Weights of a small GPT-style language model, trained from scratch on English Wikipedia: width 384.
Each number is 128 + 24 x the weight over its row's rms, rounded and kept within 0 to 255. Layers, rows and columns count from 0. The size above them is the row's rms in percent of the matrix's.

# layer 5 MLP up, 1536x384, rms 0.149, rows 1019-1029, columns 192-255
size [ 91  99  99 102  94  94  98 105 102 109 139]
[[110 145 131 143 137 120 117 122 119 149 123 128  95 117 145 120 127 126 131 161  83 131 148 131 127 144  96 156 111 118 127 134 106 105  89  71 145  72 174 135  84 124 124 112 103 139 113 105 122 164 165 126 120 163 137 119 119  81 145 133 112 138 159 177]
 [126  92 111 106  87 108 102 117 122 147  78 130 149 131 122 103 130 134 101 136 156 125 153 147 130 108 127 134 108 147  84 110 152 113 116 113 120 119  98 126 168 149  96  93 150 104 120 148 132 104 172 159 121 122 147 121 114 123 108 109 151  98 129 111]
 [100 111 142  61 124 121 137 158 145 150 148 139 133 126 173 150 131 146 104 120 163 138 145 120 110 112 126 148 131 114 143 147 143 144 104 119 169  62 109 141 114 121  93 126 161 113 119 113 167  90  98 147 190 159 196 147 122 161 135 111 122 126 123 149]
 [110 158 112 170 110 118 126 156  99 124 117 120 109 159 131 116 134 140 137 118 121 141 116 124 111 132 108  94 100 124 111 123 129 121 121 144 136 169 143  89 125 135 119  77 147 112 127 157 125 109  95 111 112 119  83 121 138 128 152 105 157 125 140 121]
 [177 125 180 120 126 159  93  90 140  89  99 137  92 157 160 105 117 150 144 177 116 171 118 147 157  95 145 151 120 131 142 129 161  85 134 124 168 129 119 126 176 130 125 189  95  89 131 157 173 107 127 166 160 131 141 122 126 160 112 115 129 135  95 105]
 [109 131 116 154 165 147 151 167 144 100 135  92 117 135 117  86  79 142 139 160 108 168 152 108 102 114 154  84 122  78 122 108  64 126 131 128 159 129 135 122 103 146 143  88 175  84 150 143 152 154 153 132 113 125 111 130 127 103 152  78 130 137 147 150]
 [105 105  87 158  80 159 138 155 129 119 166 103 110 147 115  86 138 110  95 126 139 114 158 115 114 152 128 110 198 121 106 120  77 111 115 135 145 110  95  88 109 138 128 131 148 175 142 111 149 158 151 124 140 157 139 134 151 129  90 110 106  93 115 135]
 [154  97 113 132 139 109 139 134  78  97 111 139 161 128 123 118 113 122  67 159 136 142 127 134 119 114  88 123 140 112 112  93  86 150 122 141 117 119 133 117 170 128 123  79 113  91 114  99 158  88 134 101 140 127 118 100 155 115 140 141  97 111 142  95]
 [120 160 124 142 131 121 145 110  83 134 117 140 132  97  91 116 117 137 104 145 163  89 122 127 131 156 103 122 103 141 138 110 142 122 139 169 141 102 132 117 150 119 115 168 110 114 139 174 138 101 125 114 133 142  91  93 113 159 109 113 101 141 114  93]
 [ 83 115 133 103 112 106 114 114  89 148 127 141 159 105 131 146 166 165 150 100 135 157  99 119  99 119 138 171 150 143  94 114 173 138 125 137 107 100 130 106 137 138 144 131 106 123 123  91 117 118 141 139 155 130 128 127 157 139 154 158  98 161 128 158]
 [132 142  94  97 140 107 141 118  82 119 179 113 141 132 105  96 148 138 148  97 163 111 132  86 116 101 134 117 131 188 110 132  84 133 146 162 115 161 140 110 154 121 127 142 122 105 113 124 144 123 118  93 151 159  92 190 112 179 134 116 111 137 111 137]]
# layer 5 MLP down (transposed), 1536x384, rms 0.262, rows 1019-1028, columns 192-255
size [ 95 112  92 104  97  98 106  99 102 108]
[[133 148 107 117 126 131 130  94 106 127 135  79 180 149 126 149  93 113 168 100 139 104 137 116  88 142 128  77 144 139 124  91 108 109  93 149 129 125 118 111 107 122 131 103 149 138  98 102 136 127 146 152  78 144 163 104 127 163 170 158 180 114  84 101]
 [145  85 151 120 162 126 144 154 130 119 116  74 156 136 125 133 115 135 169 184  99 113 114 120 104 111  76 155  84 109 115 121 113 190 125 136 139  89 119  95 141  93 129 125 141 134 148 151 134 111 156  85  97  87 145 130  98 156 125 137  77 136  86 153]
 [121 159 148 126  97 158 184 112 139  94 143 144 107 155 129 124 170 134 130 142 133 166 128 101 149  87  94 130 115 110 118  97 140 120 137 160 125 130 170 139 115 157 106 129 164 139  89  76  92 114 105 107 129 106 137 123 161  94 128 123 116 124 103 137]
 [163  94 116 102 132 133 106 114 127 141 136 173 122 120 137 114 127 137 141  92  70  76 154 147  79 114 120 117 133 122 126 155  94  97 156 124 138 140 165 113 126 156 119 142 123  92 123  72 147 107  97 126 143 167 103 163 157 123 139 120 126 122 154 172]
 [118 118  83 122 111 131 145 135 132 127 106 104 109 178 162 143 143 158  78 118 123 152 167 163  98 121 150 154 136 148 132 103 101 143 144 127 118 102 113 164 103 120  63 170 196 136 114 136 165 113 151 151 117 167 137 119 113 120 108 161 154 116 106 149]
 [106 136 150 116 139 159 141 149  98 102 122  84 104 123 144 146 111 139 114 123 144 123 141 124  59 137 120 122 118 193 119 153 164 116 164 137  79 140 159 159 123 138 137 136 170  82  78  96 130 102 133  81 126 140 144 150  87 172 102 120 118 142 150 133]
 [159  72 109 125 114  94  98 122 118 138 162 155 132 146 190 161 110 154 161 141 118 105 115 109 140 111 134 106  73 124 118 144 120 113 166 132 105 124 166 164 109 126 102 118 140 162 129 121 134 146 162 106 212 117 157 137  95 137 120 132 182 162 143 154]
 [152 117 164 153 118 113 142 101  91 133 102  96  89 161 136  85 137  94 113 148 129 177 114  90 137 138 108 130 116  81 144 106 108 112 113 130 143 114 158  92 135  93 104 107 136  76 142 113  98 123 122 166 119  96 148 115 122 117 122 107 155 103 125 130]
 [ 86 136 175  91 115 165 163  83 132 135 144 147 119 130 133 122 159 137 155  95 141 128 129 119  81  80  98 126 130  89 141 125 171 112 141 125 122 141 150 132 143 122 126 104 126 139  77 114 120 150 171 140  82 103 122 148 111 101  97 164 124 142 113 132]
 [ 94 127 149 129 158 128 190  92 143  97 149 134 144  65 135 108 178 111 122 110 130 115 137 161 166 133 182 123 181 117 100 146 106 123  92 137 126 114 127  96 106 123  96 132 179  88  91 110 140  50 145 100 166 102 129  82 122 148 106 123 144  89 124  81]]